Each number is 128 + 32 x the weight over the matrix's rms, rounded and kept within 0 to 255. Layers, rows and columns count from 0. Numbers have three digits each.

# layer 6 MLP up, 128x128, rms 0.237, rows 20-56, columns 0-127
118148050108111184119134141144177170111114153105106093151118131126131123164155088142114140141125186192103176165118113145118170121106130160168182121104139190106157095162112140128114101112104131196138109178119216102103128116080147107138059061139132109180148102133130142135094114133078145081085151106089132037127071120148112161133130132119137192133166119090166142119133123066135104113136
120132148097106131108201112176143137152114120110128136113068147198087117162050123089128109133101120138175127096172157121097179152120110138122158087105115167091124092114105148100110157138085102168118129154177134112127091123164137154139168051138219125120168092119140102135114137142142087129138109087076165092136126084184150110097072161146111156138132159153136128100133134135166121120135
118092177149097101106096141142126129145140170156167127121108182153088142172109095080112175129085155052118169127088150148136120104077193122160124134135100135162132118147086178107176131162124109093168132164131097093132080133193109100189135165130070144148149111126141137088160105170137118106157107148134100185100113088128094174101088122132109103064071113115108096069137174125115121095200
080102038146082150104112161136132100108136124117164145132113156108088136148134116171142133068150123154122116121141155129188129101149109116101139101099127139131133136138117082164143083087126170140161118079149151112077134137076140160159083131142106118119173082181146078155131138171140129089126064154073152096136156098108184159086142132123155139095072148114096099109077102120081139105094
064183148154070112071135134206139078118138134092141150128097106131149084149082102134148129102142150140102118192130099129090210112142073079120131165115125090182115091126092101152157153158176103135104133176138132113098106120140114112044136124150122130110172096129087186151129108182157123101113127100149145137191166155089109165142104110129128101147100153086130151074138130113099092126105
151075152148185133125150125104154132167143112161127085088098152100190126125105145190120122147080096128149108150093099255089144149127142114083131129107126102124123184164122130110090142110179130124121167107145139107139173097139125155141120172113111154122128121175103162177152135121221059120129086158150110099108151126105089139188180138125186118143154129128095199086124094092124147141126
126123119070202139145170117091140097175150118194182093160205060081097118145135160143113126144067142095116152107139128165072176148062100111070132142165118116112095123123167137112069160133085102106074185162156114118108102123147149176116109120187143157146128074149127165162168116115120133155088080092118125093121152063114113127177171159100107135077192133112092156139152100136141138124138
127116107154158089150088080136130163110154138119174075147136185044079074161084110120114102143100114150168095151122185152068128139094145155100110111095126128144115117117145129135141086092096226140111083122115138102166150111134157076093144140166158118181118149144173090118118093110156159193090105131159097119135124135174121075093152133087138103161127093127085106153162102134149181131076
138136096124130101154142084128120085171109166156063114148080102168112142085068106140133146166127095138120111085153086184041186169173078153100149167138092137144089141140093153147150149144127133127072162106111092148127121107140142124118128124126115105100179126170109067134088149107164158125122134076167062148097183127096154162136167096120096120160098171140122116150167162154192126158078
108106188175160136115189125082115099147109123105111141132165099121117108123164164134167136141153123144170147158093115134152109073175071126097163132147128144123121092096119166121152093106149112149075100102145113084094073130100112142129126059111115147087149105085171144189093148176107139113037096173187144117137102128119146115107108088124142130162149075173110119110125136178136090187158
198141124160148161143130123194147143186121148154140151076109131174109076096129093112121161208126111034090073133132153133093141124140129120088182072077110112087111095142076171165114110097132093074064190156107092126142154092136093144159140153152115091129137108049116089114115167084100133185160170175132109114167106158099140107155169122106167120147157163158209102137111131088114087136123
180159137078123109079084122093123113075105113101107129124167117156041117112129172177143151143146129152177138182081096108145158120150134127177088145100124097095157110145136118110118196171131141070138133120098121063188170143194109158149158122155129149113124137093140121086117114121156123165173177091123158123131104149168087093159061069116128099114137089186151100168167113184158085145120
088151184176127142155129109130082129125139136085126155080112141124126113193123140148138147106116142118144192117127099073148088146085096148122152145186120136156207125082138178110143164138098169108161072109184149122094124126106099155088125099137112071085137139132162133070142138115137095123160096148156093130036185134126143119084173164070150176092167144171188179104096154128137140107145
101156133132083133184141141104063094087127141114111174112095103141139138114153080139086144153167129060119107144103095091074147161179072122113102157096127190121116138119143140152120140077122086092128131133119110159153124092077159134151144149152118087134115108167150108118123153193050113202142156143149158093124176154122129127135052139133101133168114117185178212120131121092174108101208
116109136144164094117118054124087170181139121146158126141139101133129135229145133102118092138125151116094145147149116119101089132192138151156132080076128158101128145128104146133156162149108162093119116109160181120182094086129172173148179177105149118167159129125135083132152080152151149153095145127137110094093115092138087091158134160101130095182085162085082140128086113178191131066117
136145098161150129148109183147132142143115126119109114139143124181114147128117113142103107120178144122123100153126076137098156135146121190143114117156180129128200098148148082105091102088153129103122142118143146125185107145177073087153165129180164092128202146069130147066119124168138091167163120116147135134218106164105120090177163118042132164113139093149130120114109170133123195105125
151129140156083111104207116132098184100072137184108167131129172159148116136143105105088114183124096078118135159188048090176074191135107123109221124118172087147119109101102116080085161173143123097105093103137144148103198099102094072155175095145097159097100144100118090023095169119065133143140170128175194113189076111100078099111163142145104092114143137106110099127124093150164123187106
076121122097129185136139138065082095161149109111142106187104134156163131136088138190152074120146220097138105171133113138111103146134079082090095110130123123113081134176094114211125137151125103065145161117101177126103121099091103099151128137162068109122161073120097143130158110089115178141109124090107145168098178134175182109141126132093098087139124090103101132135142166059110113118126
151100154129105108141076170129109143142136148104140126132077154134183140099090155171101099112162124126145120124090083163091130152124093091103139121167077139057091157085165090172215121107073118098094182056168108139103154229135130191134168101178152090110118116146189147081094131184158171093166126146090111105155158098165063169124117111149147205176076153088122204174094131128121099153162
125116109222119120146154091116165092126128123143178096129113068086117154094155170165150127186168176062202112121114122169072139111113177106154142140146121149138159078143126148126141163059099131166148094091080169137130185051142132085085109121155189161099101083130080160074171164128122096102147133131179114137075164157121156122112165154112167122190153076136152139133144148123093065092140
110167124109123107147076125097117115085115171148133088097086110100115161171117104093101165122100115147120139123038146098113116119136196092076160138073110114179144129053119145097069182111122094132117156130142140125120125146162134118137100119130180070101133113113141150108028160096123117121139100044127119182139093114126129149110116108155133149138139144143174116148111133175103141129172
171179127086158175163153166092152119161143083137150141052124136101177153099094123038086144108121154094136076126092086193134094092108136118113150155111159099150125129141134104142176182135137081146142158073136143103091136135121123083099122132113100171192137130153137093092124146142149153144127179113100088112145136087118159113140075121196126103176087226112124147124104096090087234154147
202140089104092105149183097150137092197103103181121140195138155150111149104083087105124157122065155102162151070099128107110111205095130076142107155089174140139075144198109128141042113126144176155100093094127153143085161159177120114142098125053137094146134129196090116131098101074156103121144058059194087142117140035135131095112161084132148139082183131151139137166137140113148085137135
153107200126136102078171154073118111187083154150116145135105156158110073149144098180170166159113117073136095138119137139090135121128101097099161158129108148140172085128102107064104101180123135087199155129157149099139133127104086126170096100158160133130081104134118126104125142147112108165116139122111153152150084099143138155133105139108149125167117150105138147108140140056135054127101
110150136129160128126189141089140083123173114136117120097144124123136207175145121122095161136109104158151177109149154179127092190145102136109119159147124083125135153130155133088065127064179145200178120150177126150174149099124105147216166124107129116181137127153131114149146125125159146141142129072121158165168120085140140113133108100170138170109117157054160152137139123145125167139108
166170199122124146108100153165122085121148096107079166197126054130138131132174121123140156192118148132145131132229156169131052106127148136137121134096125132098095107084118118098094182145100143158157085169116193146130094069092144090098084092124128139096120072211122144086114172164163099120171147134169146148129121105126168180140131155136090105108134128117165132162085133108098163099141
099139133139157205155139108123138104158126104133161166118112149106143111133143152087099169150114129096122089079083076111151118128178093135197122127168140119173184149104104119135169111119159091135221187148126094136145145117200140146157168149151125072147170200111124135125118101142155155107160132182125069137105105076112139084081120105096129130184116101129132050135161138187177134110089
172054151127134084120110077091135114157075094188166118102145080159140114121117142122088129140156184109105146100119107128134144133166129115141149120150144111136166182169199151122158116127119117107117079099200136208135159150091182131103135149106150161123093135193090089126168060108134124114094116131092112144159137145188106122128146174118131136145121143175120130126134083110073145112171
105147134163150091093182148158154106165138141163173142137087148106092116142088212178128132123144140197093096096121097134118159117087143131076118134165158077129119093124176112115127083131143115106152109088133100147088095079141128188141148134095182062123148101090151100135142101139163128154146217132145136132197143174123161045148101119130163096204136102101112136058167131161064090133135
106089109131098136127140081065118080106167153104132121084161159101122088100080145149123074082178105062163105134166107104151095108160149107120101147129068136146176127096148178159105074139100117139131070086107185102164117140146084132143000124171101118157137148178123103137100140124128167167169118123134117118124109161157139128157138164130106154180066143084075169101138108107229116111151
110175163134088137145148119125075169120141119145085156098126086151109087160150124116176136150195106072136118183101169125093124135075133104113077175083120173106126102133118183095112163129145089125121135148128084054091130132142046140141069110097136099124133132156132136141080143133207142109136069122133144167124127111137138122155088162096125134172144173128146135131131159088089113111148
140133167135057133156107126106150102192138112186129102181139124134063165201124148097086164152139127142162184135126139099119158126101089152132142056140120098090071086087168118139114153180124150139094131130128178117107116125155158182092123116192147137125163103129107079195131162124211139104130117211154151150116135116111093090147133132062127083077156169107107133123090134072150130184125
151092148130095121115135127090069176189155102118124076149111132131108127115167149122109167149123164124146135079127115149146117122203121114071193149022139112141171058149068122111134117178086113132055121148114108128159084142191096133116113131112120131122102105142114076141135176113173089089150099118096114124164078114089147088064120155103150163084151129144137081197129154119142154175063
087148151109084130079100096133135154127091090185098124151123169139044166098155162152091095098190144166164181157124151146116102141121154157118074098120102097105150155058076129118091138098110060110128141118182114166083101121136121106191177139141166147132173180162134169163173100115101117148141109176138097193113129172174124134084167167138079084107161142159120152127146078158125114172180
096128160132073164152059120136172159130129091173127076131152172075149136130144122100163162167110105066222175133095128154127153101144151213146090182085129074113140171145078127208132179079132113094124120195168134162086153169089117128164129082141149132082115145139125152131093127160114086152098107149141172151115147073133117106083177067102112180056146158088151142105185071136177212101139
095199151110081176097086136159114176184106067119107154129081097138151131175145138047096128112104193181108144163109126166121110081139170181089151148138196124152144143154139109135176106084162125144124160140076054176135193145125137111111144135116092134108124127144159165145126125131037145127138132145145123139136129151122160132136148124168121181110192143126094151188169100149112143113145
061150173138162132150164179163148162107132134153186137104161143085134106098154077126069110135106114178146096144018172144203126133141118173118109130091152115090092159120103160149163173121093091092123142147119105129132111078136152157116157132162156105230170097137110148138105118020162108155100053135123102096127170142120114095110159147153163154122130104132190166124205143082147169067136
# layer 6 MLP down (transposed), 128x128, rms 0.219, rows 20-55, columns 0-127
152143116161164133143108158072125132166139096141145139171127145075088122151140163176143127130145113143137105139120181174209191152119141134149144099124145103130123034187146151142089134088122166152176121090132079163058118096211118104111136136084148093161182164158118133058133149114127170105107090126134100153075068158110114070146130148174171158160086120093183099116085106119148151084111
144096205130123117134086147141102125140061073124134136103135143155112145109162148120117117146117133150129102128123132127109178154078083128129109112144161126152127134124138123142113165167151114129152098132119109168176162164033133124167071113138118156121146164127113121142105134139138170102104177104147158106112109072111113113141114097091160116121142145152178071106105137103117088135138
093138143148169165119131111099130089124149155174151197143101135110127111078146125084104133157140144150110221105130131123087177043156134127084086132092104122138184099123139128171072161144168112144149155119102108124120113134152160116123139133119066199081153100133122069099156174168155134137162100170118092129134112108109122156104145131107121127123125146157115103110143156081130147120133
117164126169230124104140151149091083148086120111113156167169132192161183133166128098115168116112117097166115089105125148113112137140139184108118145172105139074119127152117156143090169138082116106121174143123132145136120100125112121124148148100125121128122133065108129149068115114110123148100186117119097114154124203080097108090139173130079142119137128148146145133120082145122152147125
137135137158133115102136114160139120109124141102149179113131099103122143147087091133154146161137113157131106138140062076127158114108093101122104181223107114221121082146123102131101151138153171099120132127158121130166101173091182153070126126146168117068136098162087108106126117154116121167052079104148126081127111099079118109084140148159185074176105131111118086086048150140164091093130
095116174097179145172092134099097193125121105185136159145156165116146140117101071093151099100134143098165151151120165156173131099136141166069136162142163086156146147160072102099148127133137051126187141143114106127089172158186124108161127112161148143137104096094065160168117157158159088106196122113101104137112130155148109126142094155177124142172169117147135124084173148196123074098155
139055115139143173142180118127124116150169171128044185104177153116142152140162188103041127125161115163149103157115190104142130087165147136129119188062083124115105171110109100105130104122160162116117097112127121156141119101112107128126110119108073113178137160136069120173104208089112139112100118127196064149097102161142097106099072178134127162129099082113125124127117073165151167211132
137102138116107074119132085063089120073103119092087131072113145085117163144133147162078160165060165101158126167117101111092129134090139113165142128123153087120155144147145098086122097147187129133114154131170134143132129171169136116122161148130097127167132081130054185096082149146166121208090085148125183068142153142143149147138121139131106144123165116109149129153127074124147149140150
120071089210153097226189143120132156147120126095137127107121123135120150147124053174126136143133140108119077125102171139128080169148099140126176165146161125091160144120130137147150118097139175128072152146151136176076137162116103148154192113178102114105116183118090100135122157137127074138175184130148096138155154176081146111132161146155066164154144148147130099143107141075139073177127
138081139153120058131119131144138127127179085126133121135130180121174150124092150178132143086107131125151117146139153134142129178132139181152167160099136081096116118115171181101173141142155078170128138135101155239170152110115139151068110097155067087154144114069150113162103150119150104104123170149149161158103157176094105111169106171137173123149167146144139153104071078120179183218169
148128159115171142140172161140172144116052125099110176157146138152130155129098145141071123115135135093100129156102092135103105146130149096089120133110141139121140159104148141082143097227158108118128124141121146113160151079132130097118107148101150120084111101150113105105173168133090046101093118121147066065095135145097135105038205159125051083139126108146154142098165210174115140136131
136122149134118111100095099178108135129176117087111107164110050109119209167086140114167116161148211108146151113145156182119154088085081086111126099134162119139129094142104153166116118122086136182169179170053114154119093126141131147154177174183138160109113130127096159139098114110127106133144060012134125146124115141096110093175101127149164136093161123107092187119096164107100166186122
078112075145077155097137138086059156117121107187169087127153111107126167144151147113149160108087152103075162118060077102099084147114111134140153105122144137035131113092109065094098142094145151115140128123174128108104104129193162164125142132141145128117134148089139049138128080134080128090117115164154116125125117097141132148193135059154061124100105120123153061111079129179105087130202
115117116143101043082130094111148095115129150135144121130117060099098120124178094170136154145181186021131104128189130125123172159173131139170138197102168110122110085193123069108148121136102150153111111146165102152141077148150137181107112171134127088118122106160096121159199127158087121114139121108047165163080128182164183145118094138087087180146155078161164138088140111128099176084187
112177094164062148146097078080095102095123114146155100173128101134128147148042118112178118099128156103095076100088093139152144174163115098153135161174105074145106160116090103139088083119174168146146050162094139094096125081172122098142075166202106121118139090098126098140152115147140141142132070086121170175105167152128143129154102123113120146083147116118112074076099143120081155182174
130085151137177179150177119113130170133114146121152088130125151089121088141143123139126107162094121143119103108103138137109112133119129098099141158110063157109087145132111090125136112132134115099109099093096102085103130096200144176074097149089145173116111118154189148111130099111147100111092103164096092099129149136117131201159094046152095134080183142091111126143133054112146076061139
194147179161134202132128073128125116148126074154045109105136153155126154089135131120108142115061099048090176124163130118123098149174111095159085079138103103134099119116182124095148179087130134115137059153103124144094119130077099107135123200121116142164132137158114093149167166125109118113143170151142101126133092121205103177072074164161118079131163114086094182098083148129151172148124
197100183149146094136093130173073166097121089194093145133154140161142105167125151173167095135102091101139115164130149139132137130176095179088183169142132079165140176097134105145104066085148120082175130191122135097133113114182199182129123100159149157166141160094155170094136123133205171182179084119177092133090171135106122166127121185121189098123093116111117149132129099156150102120109
119128157153116110158065129128122149155117106061099173112176113062102135156112118150135154185183147131047187078075144154165128185108117195077121170217127090127117111160141173159146108118152145186121099152167128143157166136146149107139139163123170144073150157091154064057175135180125151129112162082135098153113125147095137067109116153127092084062136101119158099139084124079093134114077
142133094072120144135134114142108136157131110093171134089101119163138110151131128119087180092151107134104131157156155180141106123145075091085120154157095159161070123132174140098070065137075104160083068093102160139089190201115125144142186138139051110106133136123086117240173104121102210097134162105172133146170141100083134117153111144125062140098134147154165100088190115171151153135186
089124108116104108046162122138139123092130155135099090150101143115130144171162122142089180093134131120139129099156175141108086122118095146128187114132150099177111111148103117131142150097127182155158145148089123112157080181184126105183100135091141123165133190122144169116145140151085136115124132142103139130158134108099130119064158110135114122104105132160048153180188192157033103082123
116191109114085122092123095124135216153127139153155166156106108180115091096130170120172125141124160107089164115173111137180171116155147123180077113142146134193111110140123107222156055111167087152127101130139188104154163172075081113129116101102162167149151125108163104134091157094128145114189129109090140140138122089088070141141089195171117144159101167071091152075069138127124145112072
088133120121170134081104126111066113087116148100161156057147150172213127153138145110129138152165085128222121182099133115127106151099159103126129116155124107104075111192085134110122172144075041125136138129183168090150100166158086143153116118156136131153143071119172083088099088147137189136127139080090136184152144119041171142134052088149137112085105094115132099132145034129079136136153
130104127159156107116056076204117118135147121187147086122118107166116151154112115110091116152153081137143090162113088096122133173083166078174080133130129123115134160148176187151155172113099153135082101083145143117113105121178138150112100151137132120146187153137130092208117100158088195164153084134102156106095163112116116172141110119135145178115130141144125082170098121167084133178156
097111140078115086076097074104119119143114150074127074133159146090082110109143146153088145156172119102127118143158173114161119179113109178109125111147111103109122129093141143099118152111142126162120178104137074067119169097153178134164126224107158098145147082169134088171157122123115128166142162110186097088114129162130061125102054100146114164104169096151093061123148151076122150084172
124106129108143115102143121123172169121149120171105140102088184142123146176211112151207134186117120097073132083155160155160105154121127125106155106138114132123089113172112184067147149167158085095101087135117146140163120054154062102087138095129129182149129101076152132128098029168116070134096116144100099082088115158099151196143151096148081086166108141158177136107136149141173117175136
130129116160133140114123133196131122154213099138100173162188199102138078110161141132103103123133132138111158111155125166097141065122129130117127120111102092114145116136169105173158152154090155092103176075139102118078097108126064122147124173118097155175213168146112175137118136116125071053142143171119135107149141154163105097175134073132138156152145172182110131120149167099053091083085
146098114123117184084139155210139094119124119085151123118176155137144131095176149125203124118150122117113128130125117074125084036217122101119116123115128096161126133145172114116136139117131072117134134113185156124142124131154140115180129092126109122120096187139164137157135126133143053085136100129121186097091149076145088065132113143126088142123171195163103182117127107153145115126164
164110126102132168110135136148120131104086137168116164137146123131134136159185105146089081084142099166191096172064148122118143083141129115107110143123123145111088179171152085146129151159130148125128142183118110100151124173140170068151043091147112152141126136037160152184123110065127089134142129150091153126144171184134078055068111074145179145149111077108098159146050112134143100120093
097111095112148176137101123081139156121093103052079130113111160161124091154103127160108127120172078091122063140109154137169107074128096169129201096145088160073179164104164133120155128153187165088124096069089091143143094112105105100151144149163095121104152139145121168063200208167115159085138121112097109142114150143122182103167051177105166072156127112112106132142138094165165111141141
077183133148194126113082121171129156132103079107163084123173145131136093121080166126190134113096139137163065093182141122173087153181107152116073115122098146161090111166149160097132102114137103076107146108087107089110077130138126040120152137138113098103070129137143112062132117130098071142123166136200139112129139112135129135120112145124116078157127143115200135123104109130103086155160
090157141136122174097125102130144170141134165133138160087121128114106069111137133126126148166185128161149150110127131097147142124178100181097160102120146155161101129154109119130039175133101142140094070103102137122141073086091138145108091143102172135151095159091159184197128163088123167134128200114146096054163122142140086134199161088096160140122083107125151142101124148113156159103106
122111095171132089156144085178149072110151143141134087138155120110165053104122119127117155085117105114132101178125143152172111178203105127089162118118139128149124162151147123162095077115076125085123088152147107140129144147158083112105171113155051122094124128145077155136136103132124133040053122182132185143145113085155091167199146066120137111084143155161160155123114134105112151110139
119212077083083108141096159122116099110127151089144123133138149043153082117105189125093158202184139148123165143144091093141155115151088151152101086153159181101140127121141112130165104134150173153118137105069065141164136125076121123109160139129100141132118126147143125087096090100158174082172136115167140118117124103122133119097137227131115099112104162136133135100121149100130182128133
118110179117165072150147064136148082111156081173105181085085106118111156155182079068111132109104190138194110166104135113115134091115150114106133107144116153161200128091148147155241074129149111163099105135101076135141113124135121165048082151058132178160088120184109127170133144091128149041145127086103130135140192146052080104101151149126112160120112160105169164159079160100138143115170
098112078142128092175207114147142127123136115181151135134144117132140123197103083129151130129116118152185064158111131129083118107138133150165126123105109064119111172140118162154106110098071141078172160129133128113132150128138141054127123182138035150149137139188148131159090163137167088097153153143093077071118139085071180124128120135184151109124170102194158134157121133112125130097079
# layer 6 MLP gate, 128x128, rms 0.237, rows 21-56, columns 0-127
131121145094092154133159120145176097098103094153118183124092121134133167092111138064111111152115116160134121114170134138125148138108082140136122126088131125118122111081120146119118106111102106138159103140152129151122119110113140164173105060159155157092138087101117099168098149141143105136174119124074197114121074117161113088111089121155127119151106134190138136113133132104153080176186
149114177143166133151149146147119084117110137093183111105104167149142111149093084108103149101173157111092085170053157146145173129074190124106082096103114111173154118187140157128108152113153126122169164115187111106108093158180125105170126149133127088089147152146120071099140139167128087112166144165135122153139153097109114096136114145146099124151114143181100135110136054157164114083166
126146050102135086146142111126145126136164168120160164153098157140123113114112107105165079093143130128153156171155121108146100153134071110149169091097095149139090130133119172125151139131193155127134082115137135132124116127119123190107111084178120174138106088190089143157129096143160110170153117081116117086165151061102135155172169149127164148094081181101111105124149117043111101106090
122107161079129126150188101109142146155120102135140168156142135128123108097157163096109133105138140149116153122098070080192089081127136142111194167091130100155079139100104079102224105137112100139158141091143165098132183135172088099231109165084071139179126154151147133104148115205113055115171152081112104134048096141173156119141081109111089115171138116164130105148148161083167141118132
112203121122063149148130145133121110092120137022141114168132105178109099124104073165140090125175123132127140134098173104102132118139122120126121158121118147118151102101164031169144131151101120099112087130097118170100071144112143133139120092105177111177088188134153096159132119164134201127121079104119124116151092108143167114106140139137134119109121175125182101127161131136079163116188
100127131183137135119154116110119132125119145106106043201117104126116150139114094139121140126147201077167128174120110159122118134122096175094100123147133136146125126082061099124094139149108113131112175156066164110144154057159109135114197124133136161168164145128111204060068132176072077091143122135105161095146112143148166088082089091124123096233112186113168115142138171091099144113120
079135188140101120115155196171117118161075105152072119182062046145101194148180131101113131099130125122070134141159125172146166130151156125110098148139146135101083119149127146137125139107155126149137144113115155134081125134118182210119114122157124154126140125107094091185101134102117159077203140176110080142083136124130152157167132142132161111132107138169121086088133168161111120140153
135117107107144082176113100100097179100118160154119181123198104152066178138140087057130186111104155112132122109112156104141098054106050129158117144130141122138122105161064125107114102125110131077183117139119146113171115130144155116142136170160141162081128149146162180156092118148147024084118121193110152145136111066178127113119125162168133133102188145135184136141111137099109163164134
121103141131146153127113094143132085112099162141123102139099107179165148162130155150141140123077158160101126207079100118112104051143116122068148141177094149136094100133096122138128134134168130054091090126113128062127116120073157124184158111135130172125141135096169130112130124134156143077111095131158115088111150097148085124157090142070120143161127155118197139120133099117144118201093
099125110193141207083161060145134063129099122123110096172174092171166132122152209166164105112139106124060096155173065160110140137187078093125137122152199141138081139083112060139188091188115163120124123138098134099067114121156138150155129062171165111109161131137147155092119173176150156047093128116159104062126148122146115181072140152159051098122117079117088152116134093136176114162062
147067168100159136110153098111134165102079069142129072108058135074149089062121207154188121111094185142110109154063136140052126063135082082081122176040119120114127127129140099140085127165110134147105102140161075132055129119071141086095105097095124059110121133143137132097113094143069190125096149091108172102153203137127129134099108186119057124166097151206183093117138184119072121104145
203151087050198032123148131116156087148140201179151162095129141174114074088122126106125081150113135172109167103081089139145167142144173145090068114135134103120108094116126145148124124137165127123099163135119100180097110120100209099106137166140078139144169110117085111100139190180116115111089106109159122156118156173119161166082114103161089120095132144110146110114074142160165083144103
088104104122153158139094155140081144133061160100114175076087110131186141101129112130115093153147141132148124174222153094116120131160136097158095144145143108123107155098183083139103109081127129065160101178073177172198113126135120148127128079181191159146105144095148150140106122134101170105137132157111152191155078099117176119163118165068121083070083045133131142102170139113127125131134
136081103099129106138113109170126142171119111125120140104117164149143139153143169153141109126088174170110161124135174150175124123117173064092108107087146063105134066162128078094155189102132059153132169115164094113127137153136120180122114164102127119138135093149073108076139147112108162095132147097115192125187154059181092120089099160061103148159094137102164140161126135123146085177133
087056145110142127135126169136179142139094118136125101131130155128082078158094116125132119179099148136172075085095137121116117161122111114117131146110110155124148147098148131145166130111140139125093189162138172166092172091107161152122137085101128108117117094160147099165163116144105148082139129118128138146069128078131147183135111123178048104084135162120109107118168089077130107138181
068071078136111162091152120155085142107056169171083107131130116105117094120115166162086116134108137145072152164166084109137119147151080076094192146096131129161109213126092098167074216140176166123142082122111128107146119151125142166177164154153144152088150141088113085139097111136105121191160145111151128091157132102143153081082133150092084107134159081182149165169138112126163112137098
055127130110132138116121104093091166120181149118161174124141119149131099121144153144100173195120160149119080178133109080089138099109101079115089140112162098099162129148095100118119119108133069122135179158092080109139118067092123184137114135134095122170086058084107123150085074075148157106166121107101151051202135081129185124131126207144093061141120119081135082167152127088115112172150
101104129104092134091132127161146182167103126159155086167124145111183106096134220189195064198135177166113137092091118069157118143165172150096102148134084183128178136096125092185095089082080163124068142124125166137101138196141136131154156084154152161069185174133149083114185095177091113113117107156136122154098145083164055124115150136145120150187147117166114194056095138144160106112154
135166089140141191093107131143115208131167162177078134128164182121144113153087210137124108111123096124115221142089173122080225123164121127174125064157121120126129138097118157173158117140151139129129151216147110119131078092093134117148102117044171129156145116100136133103120131180072125170103091129093127111089122175129130079196102046158096167105123103167077127125061152080136118120121
122131141169145157163156165155187077153145099104143146138123158146147122109059121110145161109115125127109139093209118158116079084134103141104108159160156070155115178106198137100151135116133148102124146071148109150149109124123146144124138182140138133179146126132145128124132086194116128072100167161137125128092124153181122096147116143150123142124117108146073063137076127106113153158109
100148161134113092101098099121147138122101134129125128100124118118135161124125183104129124111167154120097123204104134150163196058120132146125121035112109150118111139137159139150165096116139168151091104166072178134141161124121121091134145155154105080147106119126056129111094139142168177181150117103161110080126148070133053102167147179112076157150146105145155211108124209149090097101070
151141107163152124109188145167132123135173152151159110135131152151143160148117160183126155148096163092110099094148052099117093193159100029093122132087129145110080164181094131109132125149112123138111149079166157099128116173127066158118110114170146147082183086147188090157139071086191128121183132115141137082091155093125124114159157077098114193112116113152104163146026146185132109155108
096159134126079119125126194105084107130135123150116170141061165135060126151159107079137123164116139111065176072131150173105150150168146143063145111130108104151086118106108130054110141158109084117163145140162165135137105153112169193135096148090121114117106161105123086151112114122186124115138139172116137154108143104129190110142136153109150091109102112073111115148165109090123126133169
102097173139116133146182130087130119110141102114110131090180138162152133165112112167155174160140075129161122074121130167139122111185096175070131129141159119074067115124168139136051170079153109153138117229125095112164182087174132168138100088095086146130163107115104121132113107128168137092131108100121113137111142115128111157151138085168132083106069155071155175117142115151102204127129
100128165091182096179132137174080086144186132141070115118140146171068102171194140058098138132126185146177106150129107102151143150174104143153090152088183109120081099183103146118214183111159146125144140145112108170107125143116152194108099112093124158163119134143143138107151119102111128105080122125143212128189108118106154145085156130092156078166137161102106119136096138177133175106161
145108159097098164161157145159075109142138148143132143140191139126140116083120118209080170179111153146114058090082110138107157119151119092106157162161111113174172103131075115114166135108114143174145114118120149193166008148136153154202142191177074095165114112215173079076109100160131143105146075118173164117152151137036112079090119108120145118104065125153158138111129149124174142100137
130146126185126190147125181134135142137084176110108157191092165121086097120060096141147112139174113134184111034173166114142100185122155082109100073130117122111113140074134133154129139124137131089149180072122180094137139164159139113118117108142091097168063094065121100096168153094109173113163142109195128109170129163116175124170086129121102140138123074140100102177155179153155109101113
049150097120160115103104088090100153179106141122110163158156157096080144124141132115165188108183163116129117096207068081115127154111125146122183130162136127130056115084159131109153138124137123176151106158115166142092113110146141167105126157111098137169153068114131090046116128114178148126137201105147180126146036138169084112182116173128109125140095079140136131092140144119120197107175
097123135177098119122114188129115093120081165133093156164134145039139091151105119043171155094113098153173124142124158149120172105194105141076081137129195144113120114097178148089148175134168114132124165151115093114158123108146101202093129189129073117096142135083125121075133138142185145091109137170143146129166116123131137132184124063183125173204119146124146138081107051106130085125112
148114082142125139066164094128155112114121121146183065162148136094186118124111161125146092179140121195100089061095125109141141092093122128126201128158173140164133125073105071117068115163122161153141105069095131152096149093144157098129144120094120162145109135092098177139134134142042123163116153091163096125093142102084122117138117117154074121092088072134138093149141137134126106137109
156080134081134168123156182126103062193136131075158164120138094186121108141112104146132141180129118127185130073110084125157170169114092101126111097082138096152154156180146159123089147104147111090118173109132131136117148131134091107127137170076152086104173177116114086112152172106148077140145148089119146136123115102091160107130129114108124108114158171123141101117051125109137113133104
091114168136139107166134105138128134169110119192165109117097098190163097148130124113168188177127188133134134143147122132114116206185093120085132195082137144119133120088123102126168129136092101184148104064181172127098159122092149152124177073167173099205106067077125112099144117138157075091148097140103163151103146073177100095174128166112177080121062139133114089162132119102089204144132
105178157122130056129132099126105113122076103149144133144123150146193149184129146164175102148127124136106166107138058133073162085149159075141134082141135165119060082109105143101156100165150193139115087154097070108117175129058128170113154104055182093114174150128126166095111173172072158167150139116130135153069113066103149112101172104123115127157144087171136140111099104147148125175094
231137073126071194128095126112169090180221076076043110105237053131124131069173160132098208118091139183204108158165183063111127088096140095079093106063151205143088150146084151169105177158112153139084187120165131059153087113120106157098136162158165181159094143154155160102132098058144110125102096115147155101106064136054143122122164083132166094114125137097163125213152126092154101106117
118184080133119118138131137127101104152154108089164099158128106167166089120140125159108160155085073137154140088172115089089131164094136179125091088184042084064149118129077198191114147085114111121123172152133142094152134145102163090129123164126081123156136082170127139092081143147143150146227141074136081149088120085142122147165164084117150122066148146156226102145135146076139082067125
134132114131106116105119075139100107144125204149150168097156149104111154135091123125113196100167109144113088083145145125097099137108118129107138170103094091099150060160119139175079120128150109088180120152133117113140114148213149084122157177146126112109087145083126091079125180055105111139118069103172114032133118125100173144107153193128143108080182098135136106097133144130116191117134